config.toml
head_dim = 64
d_mlp = 1024
activation = "squared_relu"
parallel_block = false
init_out_by_depth = true
lr_head = 0.00522
decay_shape = "linear"
batch_tokens = 32768
seq_len = 4096
Each number is 128 + 24 x the weight over its row's rms, rounded and kept within 0 to 255. Layers, rows and columns count from 0. Numbers have three digits each. The size before them is the row's rms in percent of the matrix's.

# layer 9 attention key, 256x256, rms 0.118, rows 52-94, columns 0-63
129:108101108101111156107108144088129112139134138113144082143104122116119143170129171158150143135126111121137137153092129132115153134129137121147087121116136105088184116138164084158087125124121128
123:160108139122122122142127129131178144103153116139120095154139105123135117112124115119155148169122139150186115175097106120141125141108131126117078128132154107084100136127124159114160134121121105
122:180121119131076111112118172148076092158125104132141126138122119103147080158164127152103110152122126141105123160093145092143110079092131163150177081103137096113141131151113135105097088154088121
115:142090142077110107130176136135107170104109146150101129154144124130127093121120179160179163151172123104111143140133126098168089093131144147108132089159125121113128138079107122126122121115175104
129:078089106141128118111105087169113120146106141099136158150136128172113142113109135145162098160144147122115112116142135125167105119120154121120162148137150126119104116100129112132136106081113132
121:166095149132135119117097129105157124118124143122084114087086132091126155083113156121116106152148157111146170129127087120116135105177149158132179154121094110142089106118135110177106103110189137
118:133171113122110138133112133110128111122106154129104133132124114120125094110101173129143111136132099150129115127119158160105128183085119131181153186145129128163116134132162135143126088138109097
119:124150191130142098137111126102086137127108105153133120147132092148111093155169132094119131118119177122138130127099158093136117154131134121125134185089161169119123108127087103121174134091163132
128:141146125122082133166094166111139138118138151168163092105103139159106108114106129114135125117148149147096127131121128119102141131149158172132088145136148093114116120135115088138143165153137080
128:186151159158199126118104125103142116131149175092155133155113150122096138126125106177113126102103173138126113132142143103135107080156161123136125107132139148114129130133148082182117168159127118
119:134156148160072140125135108128136152131137109129109121134150131110153099175163180088147151127105117137081091118120135161125093147136123119109116135155116122118104126124122114077134117103054122
120:127091119119169119115129120133134162100131104143150089144092124113141135130131109167139123132135101127150136130171120118134155135136161132135113111166138170082089138092142131185128110114117086
087:108119124149132125105218110135113114160117158090138094138109150134118133124125153136136065110116151131085132115119145160150101122111140175113105155132138145131136111112146150144164114127133098
078:128172136099075132143102117124123138102183142174160168123126091105080145139133117142168179126123144134118144148092140086159105145080129076111141142158131082145118138131090145127133133094140134
069:111132114153168135158150086116150110169074147128061120110168131125168138114097135115131111100102127144092114071107128150133101149148132137116118147129104136106129137105175128137127162134141130
074:120122143128149147142112128099164123133104166122116133146163118143193142099114138094127143132128128101160168078175129171113150123112129153153100129145125154129136142145130104137145142144146132
097:112126096101109127123151114138149133141068170128052110138179130127138142146157108122108114127110133154155182068160143169120141161126126143124144115123125142113127124120130091097137170111143119
086:120172126107112113135128144105095120133143087105122167128115130120087120146094141113142147105135113118073084164090082097130100120103159157127109142140112138120130163122147139132115111142102119
076:107164161141115128134181135112105114089171101105156139128104131114089141121095132112154148130118084131112078143113100087147107071135171154129089144131125138159124121118127135169086127160119146
080:098198105098115114104099135135126129165132113165095129101154133137168149113153143109093164103108124170104101086132131123122188083130120157131119101128138108146126151156079109113099136140122136
089:082169125143104173129126117131112158124156098146120164156095101137078133126113147141117147104090108091122091161089123113133081076116146134136076157141101156146094151125129143128116115137142146
093:140118141144120085117149113169144126104111107135124183108114135163112135147100102121109118136132124143127181109116113109160141190159102091136126141115159133105141086131062107175122092100128083
115:111168111140129115113129127120131130140122139127132136131155142104186114141146112073109120111153121161127080093150143166093164105143132115122142084132171117158096094128076126140115135131149136
106:105144144082092123132112112119107154125118191132076123129145153107108122134198118116132165096114119146125185101147121118141088093114156152140092136133161127117112129118135127108131154122107110
101:123107140126154143139125135131128095108144157118134107107131180127116137095146105145154158107100127155158138155172137165122136113131153146168156147132113134091134113133139093154120146123146166
103:100131144109145097109132156175162167175110103112088141124128115117162115126176154106158109144103137166101128136124162119098109128114109115127149126122155140160096117136119139122155160138112084
103:149137101127106141116138135160084113139119085124174132131119154136116150165127136133090126146104117154121157111129125161090130144132164098078167099133146088106119148129104126095110117155094179
101:141126111171126121110137122150107144095151191187111137127100125152105106129160150100158153091100131130045105088142132151133147115121138135136087117123149122119083124113121101130174121133176140
065:145173143101098146122114131114099146118143138160135116138133129132119080129115103169130105059132151150123108098170102092148120095123125099143127139122130139142101139113126111115163129157079100
066:121074115150160096164117140167124162088117104137169138137140142141156124086131163143133121156121078098138150156100114163112113105106142138117166087139193088084108096175091126137110077135147126
080:148193168115105141140131160155133139128189130171152133138097122108110127139143133155155168133117125137116113153123107112143133098077115087061153124152112131157131141105141171125138134115128163
078:096184089153094157150098170110100132122147119154125168127119112101101118147145126121123161093108120147108117121109119077093101124119151100134113085167103119135116121140130150088121142121139146
073:084133152141086116161110099136155103114088163178123148142161103150104131135132106158115107150115179113149168142183157069088120120127098080128128160128141149104111105145130159152106153114150127
076:165090130133177108110187152157127112134114119078104088153118122148154138151099144130129085122101128130181174092105136157151151137143114167135119136137105171159183113149098086143154121117131116
082:152096098087175113165134180144168148113084143102111092107158156133183148149178132113105119138124137136151174097158111180154175151150129151115146108127108169129162148116179080135121136137147116
090:129176135117113131131113127151110111121157113097120154130075136140117137091121134113152154130140126133095096148143116115096109078143143138137102127159120129150113157122120149123108138132152161
090:121117129120162109117144161146117231124076162150139069074156175112151097147210156142120089101133146165113121109124130126140126120117157150127133114097139108146126140118121095134142104148102108
092:085094136147129172129095152123139085123127131125157144148110100148148138142103133105123134139123123149142092107093139122126122101084112141125117115119103149150144136098123123134115152144112121
111:096120141144088137153103150130127089155155125148124145113117131142147120121102141099148140131147118119128098143105129116121088107131094142121140147167090092163134141090099148134086134160176150
090:124096100120122146121137123128100115123061148124142099114130120143147165161140116125125144150164147119143123155076102120109105134103143096102150102103117130100116140102140112163098112128152174
097:161137123157099165100138094141118154087094143091182125150107153142122150076135092113097091111137123107121141114147118108140144088153120143207145129120182122117125104121108117123167112103098117
108:090141147123139103136116124081137139160118150107095142135129132118115205146143092109125114131099140115120123140121111165142138105100107126129125138109132154124085153077155101118159125100109140
111:102105138116095133148100166137098128093145135147120176124125095118085106148120109117130119107159135134164124109100121153163155189111119132145118110120099104143146147164119124189106094197140122
# layer 9 attention query, 256x256, rms 0.114, rows 53-95, columns 0-63
121:139138171106108145140098134149190138141169122145139147124127098114136137077104137111159144145114120151200127167108132114117158119113119098151114119147130126110122134100126144100178088124123123
118:138090112128077132069113156113103123158140081125136164151135101125145102150150115172121097117120114120096152152074151091129148114092159175122155127159134131082118141169168151126116119140102115
112:146116105097101105143140130160080142136135135150103160148126116100142101138118149146162141131188144110128100146106116130161114127119169164126106133151123104110105131120093109151135166127175061
119:102098102147106126144120104155114138091108148127142178115158155137119115116115133121140082158117134138123111122133111131140104132157120124122198150167157116136123133101133102133131133068113116
121:150113150124136135122080117128137156138144159108124133127086113104133183111108131127113114158139116159132110143127066147128132135142142129135116151137111127154086124133123114157100097124198139
122:159157090123129139131158149131131134151103151100093130109111125152173134145122137174105123120138080144125131129100142163114142186081142132133125158128169134148112147134142106148121094153123073
119:123163195135145065128109122101117181122098115137132160094157095136121120126127182112143118119132109119115148124130132106114141154115141125129161142098129177109123098102090109124125173094134112
128:105118118130088109165137163130128115153159127153171087106136142155087136101137130119141124105103134124089120154127130089088118110166153147138122118149156129134107100138098104167137123124136119
116:157125134147178138116095083114135099123134151132168128124113145154142142119123122123162153135118175126117093161128118089107128113134125111115114101112121116116128142111161127185147154114163084
120:124175101124082144113121135125153144154141132138146132152133146135156133156133145136137159110115111136086115143140143179137115134119122154113115150126129145145118110099106175059170069115069105
122:162095140153173123136102124118137173097161119125165094128084128111157176104131139157137101116149093088158131155179138121139144141131177102146092122186122184081120146143146145168174096098124096
074:148110146117135137112091152097139144105114136121108112127154132061092110132101121158139124086106143098136126111136150139159175140122126125155144116131138116128112166105100117137108103172136136
082:115152099133142106126149099132110155092081145105127148150133135080136109146142160123131146094133099127098114127118101110090142097119093122094155100130081126111123115143139148101138143168151165
072:169148164150126112162110127139101157126157113123167111124139151111099136096129117138134148178120090094149160146150120177160130139135129146151105154119131090096098178138100141126112124143131102
079:143141131108098088136143086145140111112182160161150097124169131133095151128118141107139130147113094164153147113135152141095163152118099193156104149127151133095119132144150118096131134098134085
096:157118092108122123111127112147156110111174153170137111115156165107119122147134136132118111103129134127108079098123141125110126137091156176137160116153134150131136085135163096088154141111101133
090:122125194116131120114139133120110171121113110098118176142130126137121135126145174122138118137131110143141144141123114147161150114152101090099124127120107088150131154096103147172103115083146147
097:136126147124128107100087131145123127117117124112137162150116149158120128121116168141157146170133119140131163154146145130155127101175069138108137148103087094144107149081129151132153170137152147
077:149101083120147128165088109105125067150143143157146083112127132136140125159120134138133117150148146117125098167111127154105140137118180159118153170134162167139122063177166127090134121144123120
096:127125139110127186111107135160153133165139070100139185119082151109128124148117152115151141158138139135132174142120159100090119137159113107142129103155128128130118180121091158117119118119170163
089:081132123100165123149093176136146128119112146139092145115123086140154136142104101096124128128120136124106117088147152150150092082103142162122090138124123171093141085104113134133162117092123103
109:112127116149121078112123101084160070111132110156146063131140103127105141117159089182072130104171163146107055120111130144152095087128114161149138121144170154135121097134160092147162124148107117
099:130114183123133136140105173075147138148112135122103143114095129111154098149167165135170121153111157104134161124110154087140090086112140100126087131079105174142139108136115138093136139119121117
099:105137143142155137096118161169088115124139147130111098176108127132135153125084097096105155110141093136149135126110146121135172151129099153125160138119103135113135108086125107153157138163144153
102:127181153138158128125089098137149221138075100152092149109098101109141059132133169125156122100110116104117118138129139087151122089122155099115126148141123121150145122100144129089144124134156130
113:124142097161117134134142130128124103150124041148168084101142117159118133140132079157099141133175179133114141124150134137146126125127098092124116119155129105092112145145148115118125141141087149
106:101096163138147109123147180173167111124127110152098096118090136153116120091129120110141138156152122115125119091098117109148117088136101131103116073151155147111116103112138147121162120122127130
079:110116149092160110139136118110099145103082135127113170121105113122117113118147158098143120102075154089130163136071100102120099111078080128107170132116112165122139143139135119118089156129128171
081:122163111110128129133140102138148074161162162119121102153151157160148132129131130119118120123131103153087179091164126140117154146165097152116114151132123163137139126097153134135167105089127146
086:072078144135153157146139119088110155133079123075117201095106123098156117116115120113131149121156133119105122146127115105138111090092109083099116104092093121113130136122123131145126150142131151
082:126140170120133157104126116115101154152104105100174133124108121141121135089136129128137139157139100129149160147109104178155152130125125119124135130090143118113143144105108111159090121122148117
085:149116124146124093113102131160179141154146162155148131157113126116100141121115121144149142175121089099153156110114137155119164152153119166138143120138155116088149162174118135106160114148125105
076:142123111120113124135143092092084126132127133114074105163144155127130104106167118137119144085119147086130078151153158105149147118142114105131139118134136146131095132103175109155166130125111116
080:151108139168135099119141119113127087118155124117134082121145156122120130134136113110114116121126143106116113132146141138178130105143074172140105124123124113141138112106134102159155123108103096
105:113109151130118140121098139153117137138098123117112177121133154107131122135125151104195138161145100162160168135151169117140152104122111154104117156107072116138132145105097168116153146117163163
101:137131164162101075098118124084121189163086112161156093142116175118117114140153102127166147150162095162137164162152145127121177074139095153108103129109106107123149133137160140180109186136129142
103:153125113117121156168086135093101135120154155178091139096082110093126160102127146143131137085103149118126120161122121136156112121128141113129124123155135130117150142137122147131100116103144117
102:115109145133095159130097155160108103165128139089121165142114159117111146165160169076176110115122106099147158124115134087100161143150072133136111124163068101125137195111122155075122095098151144
091:102117108132081126115123105120103120149098136118154125128135125141131133131077124167080124093147084152143125119125081107111125128174130156133174133092107123144134128107155076157113138114146130
094:135145154132111128124140133094089095112115103123136132142169130115146117150107152146107174108127115127105108146132103145134094137133094120140096133135117146114126143105146136150124111188141168
100:117126185104142108118091116101158104095141141123105148101183117179111143131119133088107134146119138153129108141119144120166122127132136097137127100131126156156093136098105133116093112176136095
109:094098119120113153144098127122133146074136154110127140108116144156144123100107138129129148115138101136152118135136128126146150151120088184138146104122100126123137131115176109152080116130165144
100:162142111128106143131137145150116114169175121109109173140097130125143095105102138139117047127144137082106139132119163144151117142119146134127125100148101170138146088136106154095146119110133094
# layer 9 attention value, 256x256, rms 0.162, rows 0-63, columns 0-63
096:135122103132126144121138120158182128142119128147119180121126148095112093147154147131143118108124210106153082133126171111142141107129112174136099118136153105093133146070127128157139120160127135
092:109125150135131131127134122107146118155136105119116084123120098127138159122122180135138131101141099107142062154080134149125175116116145160145139118150130084130169167122146184132094121133144113
098:147139131142120092087105078121147133188163105099164140110093105098123125146113149142122149082131163118087113163118124117132084139136196127135140130126108149085122160104120136101133139148145107
091:113127152131086124127086136090153137125135124139136107141096136109137126144112148113149122149134107118127202143174083120124121128125112124098179179165112139097140073127123155120129128125120124
097:124161144136132095141132102120133150140109097118071150127156168147123130121158107111112117099139099145155109134139160134127121125115081108097137123117137064137117139099166127123073123125186101
097:170098137176085117105111120092119149186173080107156141104151150118150133153132159148129149081128107146154166126136117144133120111125051142136125118165145116119118105161106119142111127098134123
096:109120111118114140089131088124111120125152112126134165113106109161122104100094101136128167149147183151128111126108059147107136127156121152142148144126109141118094110159130151116128120111148083
085:098083175137140085121137131114129099123115117116172094123150138154146144128114144118157109106142138103152121127139119149088171134164125122156136119130195097109138105121147158067117106115130125
104:161151167088125093170134145169140181106087127182136123109177131139138117135116133109103123163121100116147150102084133091137111121093132163136142152161152101125108150162120121110145099147118112
088:118091152137127148138089122131158116111130151117145149146134132087124141107110143133152146130131193122136117108147104130134127149160145165182134118098152087136174120117114129123128112127123117
096:166131144114154145126147153127098118106132134118132143145102143168119062106132108136145139108160120132098081126145169132123148108169125121134139132089116140104122107131107132117145167080153076
090:139144160120147130152125080131107159132102135141100140131080098133129105197118160113164110118164131142126134103157133122112111126080131118134118131152128168096139177129133115081096157133142113
096:224124116130145134134106115160125147134135151076149123122108105148161116167152104124131147125122132087135124158124113176113110106136152150101132118129110157142093139136151104118117118129106143
101:113127116126102125121119128090065094133139100112149170115149173124153159126121102148185127179159151087145128166173127128179157135125108115111159135115153147127124073097127137130102108089161145
088:182161121137126136090111118129119134161163118121112164110130131101132154104119134137145139154145119104135130181132097134124109094183127130128128172151135151150109139178138072089132130111143163
102:141124099106144099156164150159152135133144118127143127158115131160132137139110137101173124144119099147115097126119118141112091154109102151095178151136155139142100166130108110154152163174133132
090:104130144132145146119107168069102110138157155172147144141120163108124137132127137132133183129107162124112135158165155067129083167081131100133117164124112111103121123119128125218156145127117135
092:131102139171129128126141105185085096137109113140135096117155137108103159109145108150113111196106167135093153117107110117129094119163141077158135124153096095130157125084170113129108111103093108
093:121142126155101117144131134133112124124122125136157127132131121098125142130127107125138117152119094140075145091113150114108149120132092138107111125153102114173090088076132120124137119121166122
092:121180122088110110128126185133128104108133134125061132138128129130106114102091100117130103150121085132163108114134139127139133153128146086110169130108127129115153139134117130140166142138115138
087:111128161140122067156151161152133150151173155128166176132186142117098143113128114128155087144151122082155130143160114162124153129131106119132126118136120128123141114142129124118121106115160125
091:100114124135112147124101113125096186132145164102117129121102157087123123139133147138177127157105092109174130113130181150120150134077114098093099146136123124137147139104187129122105167136169090
096:120124117109182114120092112113089086166124108137161133104099169161123165098141164138113123083119115121119124161170150140138129121120125102099131108116161134113152145137090110091100156145160121
091:147138108132140158130123114132131145120125123128067107123154155099124129107118136118120097104111109111113159110150120121111113149169167117120134152139101152111081155158123110096112120141125130
093:142127139131136112184139172145135151149157101134143144111134129119147125094117140089132090156090113169122152108123114156094135130123176104156124096145100123122091144122106100120137113128171149
092:136120127130126136142070117135107109096105077130139131118139102135125139135066103119127170148189158132139107158126125120130166100112119123109161167077106097131142131193117137132113155104159139
098:107161133153111141102152118100121158096090148142132131106110105128121111116121147099086109121129094126128104180146112104141156145105136141129146072125112111155111127121144187115122124115137142
083:166165117114073153158102120145157139088138123134131138152117131113148141113134102150103111116177143147111148139107111117132177119124118136137104126118113129105127138161144162092123143159124134
093:125108159125100130136143125155160155106114050115190137157116134136136141135161080148119128122158169164139136161101131085118138122129124165133143140134085098116166137107150170149117133095127120
090:083132150094115101146109128137150175166133128154175153138139110118150148156122157144135143101153130166129149130121164163125173117092100123124147132112123122107101117160094158151127101094177133
088:193121150093139142150134146098091134124151108107084148099137108173105109123139112117111129101121070124160191128099137126115123138151140134128127150131099132118135165141129094094113130139141173
102:091128125098162110149136147125104150090086112134079136138141125145098145139075095108125126150141104088074157084121118158089126166123156119079141138129145130144123150167140127138107116152097130
097:142138130116109092137113159136147127133142117121153141139092083111114138110101095123169140136122123165103172161111150116104166147141130150116087151129112108124076125120109134123142090136145082
094:087113131158155101108154125141165145110135098132121128149105117138188109119104171132085179117131136102126100130088116163137148129141109116131112124116137126113155130146141129101114120139110117
099:110126121126121144131112078151073139121116141146144108102119092098146130110148155092142124099149137114162165097162099160111148129095137128183105127136137111112145138131111141117132104153123184
084:127132115152123118143135146081106135092140122125125179131110149143153094145093122092171154096176107159154139131161123165132140132141066107108107179137103142130111121124106124114142113123136100
092:146096120151126151130129142093139163134135094098135168134110148151107121071139119152117143136152124093111101121115114112180101115126117136131122117119152156156173149130079138130152120145104142
095:161129108101144109146139163169141151112155096147140138120151118114151090182151144077118133131133074155157133124118102140135119137135147092144117138120088111123125162130107121160128123145113095
101:076115131110123126120111115127106092110127096118140118135129117115156144129119115155141093123151156161129134090170091140168167086153075112080154117110116134132162117149124124102102144087115129
089:113154143127067104125133147161145141134132098119147173176128114124132155134152116100116107139143164148121122125129087140079127107120162127169109177115147127108121101125125103128157150116138134
089:119113159160150136076132087104062098092096132115187161142097093125153130099120117163143145111126117099108130135137141132134185136125117170101124117109135131087113138116127104109136126134138132
088:141144118150125155056133142100141070139129175112103117155140131094155111137125121152114168119080176169138114128134121132183121120122131087139111113157168135166139160127154130127135125128145088
081:158113168132134126098120155144138135107077126109141143118114078107170120131124091175120123096141141133166138159151121101093130147123140165107145120157121110090106139139146138091120119103120125
089:117109122105123168131173138129152139119117125132104120103110137171155127151140131153133139132113128142113099114090136110178097108177113133100127126166132116139111140135174119145125124128152074
093:139151164131142102087126146151108154148140137133154152104152095149076108129146117123163118161146092166097102125116145115126123096114131083112133129118129117121105083110170104100113107124115095
083:117115177098139104142136103132130114123142120152151144079129104162147122126128144113154091137112126109095102145087138111143130126151118108172169101139152110119122135134129077141129095118100123
110:117106117116113155123159124134112091113114151136105151109119137094157162164120075127101111116124152124109161108140132105137105149152117170085122147114132081170108124084151127109123132129157138
083:118124160111097104168109144136103149138114126105182099141147195106096119154110103127118113110152105126129154114113117110162115151189123128132092118112139097118083106167112136140128111158154110
085:139096106128101145139080093155111137124149115141138114124153126105147141094159109121156108157088124106129113143133138160140119091138117148113109131088121156139133135146111172122163095111133172
099:137132126137116088104116127141155134146128105103128085095160116138071124152157157139078171117121127140143118100108173129112109133216132096145117115127146143112109106102106152129120127099126123
091:110101143115121137100103118129135102143115171121176121163154121139138105113159140154132118119178166155145160122124136112162096111110156149160129097181153169115111136086126149104120111119083155
087:161096111128099117175122127121181103115137138104121099074150169142135118146133130085131123119101122111133175043108156114141111156153149128140095122128141133100141115086104103099142122084158111
097:167110096159125129136121114106135131169143143150115112106124162140112064126142179161163133117142123167126122105141100150104146106156114046129128128105097135134132116154081121075116145106171093
091:126173119139130108157102116155155111117116089150123168133135091152126171138134102132113090099124077122174143109136151128140123132137132147075121150124118105136179087144155122130116116089157129
091:129117127108127131147136106130115128124123127132143153160120125161106118144118178149158135101133138130120099140119142172092081115095153118137180101132135137144099115144117170124086157140125145
099:123135150129149116119145086095102108142145127156105091145111157117139125138102106101124131159153089097134155092175057122126130144128079131083111126157086152152130135188148109138150129116143135
095:125102100137100154088109151109137111130097176109129127104114150132144125121124149151084110103088151169155117124166120126119120132118120159056079124132142134154131154115154135098165144152143156
090:131136140134141147100133132106160140102100125155146094122122108114139125126142164117118158127101125098076113124122112071147119102133144091150107151145120113130164109140110122098163118138184067
102:152093146123108130136131118127125119123149179097122067091162132134106084170101117144148090121120091151100135078112118092135123083127163133178121147163164115156113131182135142093155149157133140
091:114103126099129115095104096115126158125122137151135129121099094121108138125132111089085164116125109082140177111095118161125174123106151117125153112162123144122084139143143174078111089160134124
087:128090113128157128128151097150152099148152098109117113118116090118141097112127105145130117130120141136123055097124095145076129148153107112182139114102132134121114129089148156161117114143126125
088:121102154174112137148168118146140125142126120175126148125156127121090139138134182122107145105139156126116142119119163151160099117165112155124150120118161118140148120114155154084103085105152154
103:113115134121104094143140108164149092160087143122104108138122144137116189149156109098131136120167108086156129131125113122107099133124110142142107125158155073122179152129120159129102151151111141
087:183081115167174138127142153129148126141153098144123090139144147091101130158164150152168109140153118126161113131173141149149157136109125093110130145135133081143141133101123108150078145118090089
# layer 9 attention output (transposed), 256x256, rms 0.13, rows 0-63, columns 0-63
097:095144142171151136149098132154083122172112121150112133147118143136117153110125125149156198111108134149105144124140099113133139124128102096120100131127138134141137163139125123099120150138091170
100:148121101175132148125119108097149151121126146075144115138149127102104084145133117131094132157098158091101141126143099123139137109121145107112156097117150121176145124142087119093136115159136133
103:178141158136136102166109123115083135096129111180108114103094137131171132091147117096153108128129156164109127101124120145117135134111139188127097139100136085129116100132135113174111099162124112
090:136121097111143102152143116175150120126153140117152146116131112148104153123173101102142142123140119149169115131139152138127116105152143122153101155130132101114139196123099127130122151130127111
105:183141137113150135164126105144095099139192115136167145091118084092150137137072153137183179142117092124124153131134115084114131145121153102116118127161166159134092130175109138141122106107096128
093:098180154126147092179106160160116174087136142148159111094164131123150117072084123135100094135150114126141139129071165121157106136115175138141088139122130171160090116150110094127144142128110167
097:135121127124176103143120176105145144068130109161111127126127145137138179171204129109150128163094112133182131157137153133110109121097172106127135123118139110113147120103126125101116118127142126
091:134139084151147123163113125137144128138133120143096163100151121100144115088194139131134142106102073084121093154107126105129106118131134089140151122146149161134138102111126076147174145143099130
111:150127112122129181124144098090158107117174129104149160116077120113161131080212151105139137095084138155136113140156131152087089045138136125120125137121133124129136108138165159147098164101129133
097:158123122169115130095169123162109088105112113149127104103140081088086077102115173104080166163134122118121115154098146156138107097103134098128156165160151130128112116150132126157175104141121141
100:126104121135117167117127117134139152209138151139102143071115106162160131114126147067175117151123128172121160121141137155141110153119161130123154106160106137149149112111117125144109154133106133
100:149125096121103087134159139157148151117118123156138133111106133134110122120126124151116123083146155108133166100098173165095133121131122151133144115147106130141130095152125116150143156117127139
105:122118130136113147104145163097138126148170131150116129110138112109133149091103120148124090125137168158101117148124176120067114137133150115143111167125120124107164133087114154130127109133135089
101:126093160089146148144130098140150146153133135149161138110113103101176177157187133118138134133104117145107145113125116117108110152177094129141124123122134125132106133129136116139115100136132108
084:136137107091106084150128096109144137147120144125120141114125112145132098132210135110101152084116091170130125092113120152121125134053142103099127123133143123119128099108128143119146112137125097
097:169111082146081146122083129144098126119130160103114107113102148122109155143173148196071107124138166140084114159118119101119129133123151137167100137148103086113154133099134113174116096147123154
090:125140124094138101105113128179134098111097111079103123103161112137110126126122118135140132143163153124107137069109086154150138111147148135087136189113154097176155146130138131112101150139142113
094:149064134115145125134124122131144114119145129130153136126119108143167110159091112129098091137122113090170097132125125149129149178118137154099137131122140159115142093131130159151145127155158150
091:135158124060132088141116138111113141135156142117116117130151127144099138133107140153126127130098124108140093115135143127161098149127149109147132121084101152118132140154130108130127116093116100
097:150127138112120134129134086100156160120100113158134138141114145152163097127137157145142133164123156128111130118163140123146122131119116117162101147124095091143112120122130150127121138167139112
089:148102114107137131126091115139149149122112075096146093118087096113124104121109074162143123147108190138108125148130120119175115146105141136105117148081143144166136116097152110161149157145135148
100:135107128127119091143102160132105137139110083159166167119130051106108174132152121116139149112119155126093139157138110146130112113166117110149140134101163180129169114131082136118171123142072150
092:152124123140149105126122173142148149156126101128059114139168084070141133170110130087166129095138125183117071134081156151142150115116089148125153122126126118116120117101131129149126093139124104
099:124119121156108124116110137088135148097136133105145141096095077129099095106166118096127159100126136162133111141097113115111124102143110156133098135112145143146135149114111101120109116093179148
101:150109142099140085101088148140128114110117109151064113145090114114100115157095089151151156118114162085144113130103204131139130157129073123133156154120152145178132101113123155127117144148110110
098:121169100161118096159138143090139128163132178113108114130157136110131117111179119149126114128146121102137108138150129156132127158148174123119085130152140166172086106091131129123124143107131164
099:154086115070116170130153155154094109082148154092139112165134183099145129117095149152105144181109106161090130138124159110119136126162138099149127113118142172109127125130148106119108165147142103
077:122107131108121148099145147141062116149128173115122147114127113104079062101051161092152172136149148072140128119153153146097128144129145131128114118105106102141118130130104141115114129120105113
088:080125137119116115153089147139134132105108119119155134094147110108162114127100160122119101127109177098136112120148164141132092103106129108150136098116132130184110138124118114144127106173146163
099:148136084129140143091156137101158153097156122098096134136126132124129117156136116159162129129081083088134140116096158133156071123154128119127151094153123164157135124147160073112123151144098099
092:096147113139146107117150079097146140127130113155122115105112123098136111124137126145150131152171117102076096121137133139116102100126169145124133152138177130113122110107119132137135131131169094
105:125129088133121119142150149105130155124140124175183128103142106100143123110086126132141069149118130103171100169145126135120138136131127123107134133145119092099122118127135160120120136119132142
097:154130134147164117116140102136083153128119135092096127132112146136163135128105137150129105140167084092151091118113121145134094081099132120145104107101152146127140140152136120168132154145122139
103:131154108176055098084104142092129135127152124132137148116132108124147126129182130122141117123133104114122136171148121130152158138107154122170102144148196140170138118131150137136103122133113152
105:137114105128132091099146136087165125154146127125116129115137165142096136125151128118141108119136164146127121132142140118112115139178136139117136149122139143107114128170164056149132177091098099
093:116126115160134143149114129157157120167166129116130118112118155085157151145198109118148117184137152118146134129105146155124148133152128120159071112130150089124083128150115154160128119112079136
095:134165147152122104162163099105164127162103148131141091091093137102126144180192150095108122119112144139124191105141116095057139106094126121137103131106088129134132114125114158129131128092132151
092:129115152135099129116136127084106120111175106138066105119128115123177164112162076162150122133099161154093127083124143071120127080127113171124123069130125156160104095121127106137128127121117135
092:152132160177129106140077136154109158113130162123143128129157108137126124146164119084150111118095097147163135148077135126124115165159143088182087110123132153167058123099151112103154075174151142
103:169113106163165168112115128138144051175132141140115157132088145112114116100124134154106135147139112128152135158155161172150114110097094135132103101174124086125119113106157131122110121127106150
099:107117106120109134146121128114206129145155120136157102094129165133134146124172137064098119154160134175142121165112102121145091127147110146136118175152096149131109124112142118146127135133129138
093:144107133138115122148114117137141131098161091163110116140164136121092137104114128134126131163162112091129149097153128103120183098109143164135137145088128134092169103089144133098145117141110170
092:143105070119165130132157130064142135118166130113143165140157111120110138122160134124143141123125120106155156158129072153128102109145136148161075119108135128136129109104134167161151108142142122
091:099147108128178124110099134077127141119098159100183084152165065141154125120160106170091121118111068096163192108149095148100130110136149127166124104117110151112162144176144144124116153131163172
103:141139126104143126121125129076102182125123095096109063133086136111176123109170108097110145061105153096151145131139111119127136158160079141120101132121127119163129167156129163086152130092124139
101:116146110125126110154139105129166125133159110125126123123132119128156145154112139150170107138112100120101127105131143133143172100112120173088122130194151149151151129130074105171090162114122133
105:114143111126112112152151172146104127153107115127095097130142085130154146099122183165128169108136135135096120173132151105112143122143128099182160097131126145135108133119128085123097101138110118
091:117136139124143152154139160153079146096154128107132094076104136084114108104098133094169131110121194115142122150147146109131133092142095165112085118104132126126177133124103115080141136111115125
094:121167158131141138148177160135117129108129132120104113111183119163152093097096119112110131095131161158122134118118120084118089133088136119173135117128163133132114126108121116122102143138127105
101:116115136098167135103134144154127129145139127159143177144101117128164123102111124103137114155086106109124148121124072131174142132096150135123111159113143132102143149120157124121128109139173131
098:124122080146130103167132123185143148136091091137111154107084115095118180173146133099130117115125138099096109120161137124085152124113075123099104148086094117142170118146130087087112133121137112
090:135146135176112133150122146166109139132144125145100143111122109111087097090064124127116088115143151163130093177121096188121159134102128089146114132118115124164152139194104111077121133095146106
105:151153161127107113113119133120114154128131129141124107130124128129129130122168107136092142110176118120154152128113102140104139164115136156161133137138104125117093126126121084131142113151148176
094:126123090120158103134128132120110141083144119157101111099165121128165175112133130159121097141133138124147071180121108171120124090140094127178144108157156138154049129095136135152144132124099084
089:122152153126128130093132145120117168148155105122146099109112119138173133143220148125169107100147116133071129127118109105154171147146121152135122101128083114134128172141131137112105121101150125
100:118138137113097104162097157156118143107085150083111117137097124149112141108150134108125121071124141128154103107140120161100119123076149153135097148117134106141128102136096139126128148142116133
095:123160144094116133167119129137078123141138085116080108153130105095135097098166155141150150094147135104132167145099097155125147143148148139124144139148109158107173130148165082109094116124098147
091:107142109140149120147145120111123100148163109133122177138132180124122101165127090147122149104158079133140146177136114170101146143142128116140186124135147134129168148125130166168091122138103141
101:105161116076141112129144124133144126120129108118140157158131109162108112111148169087119166104146129130131090094090129129153119117128171146109137130139102127119156117093127096138092144145126097
097:154174086111113069113152121108126114141102096160130146116128117150111103141142136155128103163113160126111098116173136151140121146128124167121126121144142084094140122156115108127152170111169150
096:125153133145140130117147124107147126106139146138104134103143146176116115127091154142126120094106082127098159125122154135102078117133150147117114137182125135144137131127112063187162148131128128
101:104159166137110155173108105097115136104136153079140100099123160150122152090110132156090152116169151131141143088158125098132151091049154125101136126111091177124130112159125153126141111085118118
102:134161068116119135109115104088134153116133099145141129121153102075152117123184112159157104115111135115127106093139142160121143145093114145110147100123166128140097098125123149114135118116178130
087:120143166110144108099098100117134102149126140170156130092129073149108135128148088118100104145097120122095094140098120146146112109117142162140111147150111136098085151096117093169181106187138139